Each number is 128 + 32 x the weight over its row's rms, rounded and kept within 0 to 255. Layers, rows and columns count from 0. Numbers have three digits each. The size before them is the row's rms in percent of the matrix's.

# layer 3 MLP up, 384x96, rms 0.186, rows 75-108, columns 0-95
074:128164174141184113122168147147147114094069126125099150193140133098122204096136137163064095032138104090117128148149120146183095098106123151137083085137131082158132171122122114139156180137156086132093101116142155154145139134113147096142168078137145086139050080165160083175131090138148112118
102:173111161108144194145136135087089130078187159120116134113198069124122138149146153153198117116142115131152127167126171202062055127146166186145138107168164163117134114132086088161111098160111118137119154105144122067127143122138141116101116134154098108089186181193121143120071110126103151112
108:130105102141108129126110149103123172157125172171115118139146147144106090109125077095127133160110069138108083115155090165136116105107115103114165069103176136101075076134146113110136187142133057144100183170168112053144179154146166198143198097100129074131156160161093140072086144107141115110
125:156143150106202045125155155162167146120113146105139090094138129140133122160190162111110130155133098132157103096211131185142134129138162111093122129103137123167174121118076143118154118071074089095169125077092089138145161084170104164110108136189073107167093123126119162053146143148090135140
110:126098131140157084142155071088154075126065201076120127151135129143143148134131102116154139097119145142149160123172140123178146126097068115161146079057171153177164106128147149182085152150194144125116168099162219103156059169116140123128099157137114118135133082148108137118111119132130076082
127:072080160192102068086140142202149210173151167047105128139135207154138117157130154133141109103106142082138101147143129119096121160177128117179095098111131142166157144121126136098144086150101091110140112185092155145095040120161116143134096127137137122130071131159111158116108103141155115130
115:079153158093106093119137082179156143153153148151100208144152129103168133152172175152181140132113128137104177104077078160166112136080103163100124082096109084077138145015105120104146133159076121079156132137100138157135117093135104144146138133119131166154104183125111108108168192100132141105
098:098156157126164143110129194159079135159155143135098178102137135158173115131169121071081183158106141109146193143107067125056187105084113086110139127120101118106113083152102152118146134101123133121088079072149119129202151078074059154162098160182125117117104148125163128108127137137161157128
091:146115193130122135146075072117121116161141081131065133116135063160130112139116113127154132149104167088083131139112134187150174052134196187053144108147115062142098080133114136166116113103132128101141099094121142163098140112119130140100071103147105198205127145140160145131126134123094136182
082:082101138180103074112145109146061149140133142150151127146162127079112098145070140125158111167186127130141142136158134068180143202122135136146142147106140191087113121150175099142144103091109105134087072098112138131098210115132118114125076143110130093045096147192101171164153097108138084129
057:094167163157140110151094134066180108100108137110116138203100086103088163134125113116133090133131195095153173132181094142094130144087154135133145125168177176128198083098127050061120141099156130135112119131113179078096117097141160082169087095133131121109110136097086116113084152164155086130
083:111115122125121151116111132094155113130118220086104087074147133123134128130075139143092098117094099160153132171137173198107121114141172155131059155087139198169090130081123108094136131155113172185134112105149112225111129186117069097139127174144111109105173153090147127129146073119144119103
055:121107152125178108089109142129097111162126160112131189111131136118181160170147115063121114132125179161098122106109159098084157132115104090131170132109190169093069075091099106087175115079097113172164118119154101073159078138132162135110094142143106165085181197204134119106132105122175152141
067:113184140126089136143144129135131153101146172105223107114107097038128111112185093146194094169155111108175122188155120145102117124101105094144132155170183160118141131141111096163094143114173109182138165098116163051127100117159161139111100124130102040150137131076151108096132142153141134134
104:110146129134161087142092092158142197164138098113149122090172097105094168133143157110110145161108113138136073153088147107089133120113157081165148110120202167064129107154103111134142149113116158126166143116098076122134160139091151169136165081148162057085173056050164112178123141100079138104
082:070084108157138106110144091109159126110182125137162174093094166150121097141095090147202155120104139143179165131088150090108086066144122094095133150064145123155086110142185118108186159093119145110121133093134146119164100073141124138122188115082171079172108064149190106125160124098109137153
090:090145127069113107083131136108144154093131136096137140168165145113134142124135098091138095091089156117137073174157149074196133162134132103149192143119092136140207151079117152177108182134157114183061192127145164144129111125135135119119128096165183100080106129166174198096136085164156135124
081:104088114091187078147122109139149120157122142196145114132180122090103116138121117185110156187149063182184103111117160165180176115117118104129138111161197072144151135139103102114162140151115137176109090157160087113082110147125111156061086150094089116116163102112125068133196121158120130156
087:201173091117122104119136167105120099062139149158097119154128062085120113177116150159118115123122133112195141151138125154122119087156126108118151163108110068103123153176167117130104117116115165144049064133114180114144114105080123123170140130121205068112107080159174081180138189132153120108
092:134134119121108084186168181120095100214140142164113070127131146156150103145111189137071074096142163130137088148126105094149107145095090132146132142142118169124119108066165104102093186105152187148075130185141113155074127101191130164123151143198111134129116133134101139142164183159159086139
090:148161150108167114108091205135123119204149076120102118150159135096151109169116139150179131031110097143110123115113077139130145135128101119084102168142147131126120222133133111116135128109167122128129156107115099121071119068157193119120095099160122129100050080140144164137163089176106179131
103:156165158154114098103117190174108124124162150174106118191116145151098156164128128161083135134154116135154093139125117099067136114085138142178160100121078157126133069121110123101125090163133132144129147048139168175119103106066077118156098146176067092116110148136119144078181168157043099097
067:062085137125057146108069133154160116171130115159119114100083091144104121146093080147159133177182091107138137088154136107085109079167052147134085125137136151130070150126203140083128089146081137161139183139102142132147124090123166132122172121091091133116148192146141091131065147143150160155
125:153147100126172127151075164120100110118131129147142157124115074143152109106184130179137091133127098078207098090115160135097106131138158110197107088111125142104175121159086104100114198168098102094094146173100153084124108060091133158134066169126152144129190161114172134169167130112140177174
103:155118138112090119096109147114091148148088165084069148091150153152108143142108046114113090171096107097225141187135110099114124145139207143123140150119139158123131084159137129170123117112090085101149155108093164143162087144135147138146127169139050146144148091165162161073149093192127158167
098:137080103112081145192054181106141061100125179113158085165122136123127131117102127154094202111087110135091126074133108159123146128189090103062156178066140169160092138168116177117115136075137154102069135140126098173150162121172144129142107145087144175130094139127111123149163111113153147144
075:161135130125151107098148135078071147118132117142152057152088160109167070142082167131124126097155135114106095074143148103197139134156069081114051089130142120130166162075150142084155136095156142097129130197126117129160135147095103088152074194120106150163114166164184118127124122079089134167
074:126102096083132135069171151133075120093160064153132160171103109100078177161164136084114183086129132159077123119165123158120134103129167097120125110086120087140130157117111123141152097140147141102146188155087113123110110160164027106149135123167096164139153120107164135148212086128189080130
063:160103105185165161070120144097090135155117159136167072106109151099153103068129150128086128117186155115154070139162101080127116124117109110169152140151105109076179143089120159065106135105141137074098111116164128162096114101131138198153096092117140078123134085178176124149150202094167146085
098:067115110116131147131107071151169109160086130110137114107154081117122156153143140097124122184106130122090136207103074128035138106102137088099139151093121086124145148158185107121070158127124071122134119126123194151126161093146139172162167113149139107186172084171117104193108149087154167093
116:185141112132119109150135110125107154095210121160179167117106175166102107170118116116126095169129078104158156162125169110091116138131066107114208147141082144139076138209082117130137163154104027155130106138100128150096177083124098102083111109114158137169106095120156152101124131152157149155
119:083170154131145097099102084126149111153157160157049081100128138160048122162145101160093145113093137132141105101164128148109176142169145107146123138135183056092136145109139137125132127188135084130125141095083084091116164080091130175091177123159107161068115124111184158132207138129150130086
093:116123090060115107142085153175103140116137159080171130127200176091155122125099125091134161128149166134124141125129131115134116107075083102104163127143183180076134140224128108103125171163128176108165159125099067078110176118146139118158050164106087105141168147094148126174135113102153093143
075:110096142140147141108180145118160099125128123102138163092115122070154152107129163105111129096149133152100123128163089217132102187174129052067112154085195143172129172112159167110117120125159185100104134164143121145091125092120160190113157129149139090145127111124114142101030106180148177102
# layer 3 MLP down (transposed), 384x96, rms 0.0707, rows 75-108, columns 0-95
079:180140144108125100132099145102123119088128118075170139110160123159126112149127150104156185128135161099094114163108163113173082150135066117121134167144133110195114083146165043041057149132103154159176064107129127111157125093124134130185132102131111138104141201077152129114128170155183097125
099:158158135151114123136163103127099131120110103143107127143073108086149051102086178115067075087148141128136106089074154110167123160077126105137161153126170156157082080142160193112170216129162115129159180160145130151088105113131116107087167178140123075135159113127149059143158145146083140147
105:125059119120150136092158091147180131077197131157152109168095114184025120113144134155103112087120169124101140115140121130143138084104110170153200148121115113075130121175134081144139078141143115126070132132198133122148170150117093138076148079099131127109147140130136112179075164144180148096
118:125104124087172128122128156151141165092087137154129109126122158112133124185209126135121141097153094103162072168181133152135137118144189087081107166123084114156155090130066157108113146095049061106139162080090097154142121103141153094148114241140097102157131146163130122127147137133104108091
107:113076169092155192103183139146135207094087138114152181105123112147124104075098071156183122132159113173073152159104095165126093127160117107126125060166131085169110155128128133123125168127155122118123109127150085037154125111109181132151110075152114147081176121127164125168098098133111095148
114:168149069064137118085155111083118133094137115239100140141116123133092150167120115113109126116104146158134130112116144104165117179089141077095175172121103166107108104093148149163107123132140212147121081091168165197158158142131103141126121140100104096103152106095170096154200155089087128108
115:053160156129152123136198120183144116090141164168105160116128136147201146147094132171135143111078105181100181113092113128158132108067098189077111162098102109120137170075113126105130092147067112105117104113127088147116128095151148157147157093124103130144127101112119074159162218144091173104
092:116151194112146158047153156091069105108144187153137126172141134176217129181054147142087145103184099102149129141134124098134064162126093113107150106136114125162099146085148187090112148122114144106097140134111109079175111143138095143168156123136120120142079088143139157145095076155080132099
093:116138148137123129163143048050128096119086120091164103165101146164175113141090105091110118132159139117092114138107056176187133142085125091137167169124107106125141130105184164101163138110205162117118067128116148159080109135142082082173059102155179138145147127146121141159167153181140125115
085:094166148109087103144146112138115123093170187158078084113108069143108171167156079138144189167110104106126077139190171129122113138110154139175113026173113139106090173151128141133087127117111156129151102134112122126082166118126133134183108116058033152176150143121147142099135129135114157134
052:089147158200137111180110105128107117144127125120069135040129082167121143151120132099131152204126114142168132133105074192135125089105147153124102167192158097075150161168152080062119115116148162100181124163107110085113158161106140070157077117121097126120098180116130120113108174149160134114
084:118128059139134113173171129116100130107140142090106110132066097143165170144129177152137154141098088186156065199102080111144126124151174161130107197102082161155090141066140135167122135124127138122154134139129040152147147119112082083129184106141151161070147101144138079126163124061138116123
047:179131172122115102104156112134095088125217158183046116136134122090181122103127125106139166077144151116161087106072172171094090094170112159140147155133106168146112147138116141147122120069153117098167182129122143111137137156101131120109222188081134119086148121136127077129117149118083108082
063:099145135153163113161141115030115182152139105054059137094104101143119141181091181152115106107144192130118109142123119130121107102097153151127145136128079150137142168143184132127146121139149083077142206129098092157115110135134176126129092179060162136159152154150071124151111171107065124119
099:134124107074125084102113091126137141139159149097103171120177078101111165120152122087140168162164068174147095140122131158087098117165141086098118139144207145097084088165114080161143132112150122134138133081114090149176166079158105192096123101163160098098189120111175173157154127107107048131
083:141169102174145153062124199107073124137136126129103146140151041126120146104144130172085112156142105143200124108104188162152114089112127173158064151145134093180166152045169146147159120098171141074088135149135134101170151123091126101112127146139155091161123085115152100121096107111076152106
091:133124117118142116164154130056155187135031107172112184101156122095165155099122101141052134172141106195100189121122122159099154089092086164061122174126142085161174070115164118140118123076175138135153109108169150117124118143089184139171108126129121102131171120119126110149126138130091148150
075:118044075141124126142189154077104135122087178199147116111136090122095058146134095172146149132170145185181108104091139078128112089096172162102142111136133123149194123105171133127141142128108180135102087169114136114131172085113167133104167144154136105126104093103054114154094135134167177117
085:077152141129178047079084120097038117130130143094122082125164114140170169133089143075119117154068193114139134157154127149151125170113176174119121171133132122108114077134108139163176147111112128163152105124166107194197141124178128126089089084105095112176101139119150148119132159150083122113
107:147152142117133176207118100151127082089199100078080120142085095124095146120165148134091108177127104080107099142141133189120182068155129112118088143106129137145100079162100077126122105099191103148112136162172147131103153160131108123170166135154123149117140143113100069040147145183103154159
104:105155066116127158091130129164125144123139137122147140185138187084073097086132123192131156039134061124109143137122135144148113098087117149157153169147133120135174144167150163139137143149122104141141109103153066088055103098085152157142168181097166173102123169081082162136060141127149140091
098:156111112117163136115140184155113145134168070167166107161130212170152166084093099139167098108131108122123135150178139151143065146164161054108120145159164126147122116044114090074131113170134145118092076122099125154071106108186131166105093147068116148118137145109101138173088124169100120159
059:097150116086092108155159105136210128158130122102134174124147146165141132159115120146139130122246141095098147127149119161162160117165044136107146104152129112114092113180161122096150093076105109116064135113115088163118146103125158128119090106160138158153120168165089167098068081114175096071
134:151160073117170182107140126063104131098156143161112130095093070118092077062152117144148102186140136070227114108187122152112099109164135124132102088160146169087154157138106097143101142184152127119149130145129134084113106083112124122126070091180146148112182119150161097146155088141134162164
102:136083094099080112126143107130130144148126130107156126110142192152061118147031105114079115119150117102143069144169155092058144160135205146104091181148114156145122087176179115137097094083110115122137160167103142145129129159113146133179192174088092172152147140101128107126090095158119162161
098:151113135146110124151132143163135117103119178098101158116123143148097110090143119161091131164080175151143135128134170137130071089156133138119144089128082132185114101149105159116188181121167169102179143065100111128114115070218158133143075108045187092134139129122113085173081147079116076135
077:118139149161129089156102110145126099116124112205163185067159146145126159071097140085124095140086124143120121153131123111087147088129197134154167125105158174135121148123134128216082126168098109138136158094071151144128104122131132206074206076088151118096110056148121096131150098131107125135
074:161104205141141096150108161111112120076198144140135127121107141186166090142078109101106090196154158057144137098114126139133123111212076129129122132139116129167149155071122139136162131143116148187168095109111165135124149148051105152093139130082132075170116107114056140127095129085137135165
063:094112127127117112123126077077123165112168106143095185158197143145118212181086129081169056150127127151118137111095146149170122080140152124095111107087136170123141075129118103161097087118071123169191116146162078155142103132116159136096146184119139161131101110119088111145090082203117154125
098:108170099113151158165075122132102140164123165114142152137141175182123120125123164081138132109170222110132099199099108138110153148141158158046054119115188127158109157118095055118108144124146104109144109139098133104137116145135094186110108091096131126177104095182123116154098104151066156080
098:140075106141085153122113151133177142129190099125153084120134126136175113126134109128120134128169120066118111165111162151080086160097106134075177108184150108135144110057115086126106167159093058116131147135115098142154165079108172151147180079065141103167080111179166125144085164132117126199
122:100198144151151118116138090139091103174111147159056068142107149145109068152118117131092125109125121168202103123148131121100124133137101138129151086143151069115163156093131109112154172162141127108116140156039137082118170058080184175092123161131129154097112114130170169164176143109095154077
100:149145107149110085191075132100130110073140166128093110192073092124160107077164156124134123174148090150146134081164103061124119123207129135076112167157100144168116124157140167123082155129136124128095174109118152083146138123149108124130087153092131151114152075140127073154066106156167126210
072:113131148133161186123075096119153123135114070124113131141116098089122198152124061180087141095098122134119114164126134132142087121055184194169157108196088100139147099147084135115092185142168101119160082116143111113139108124128100132179182105130131102140134117092103162142204195112130168122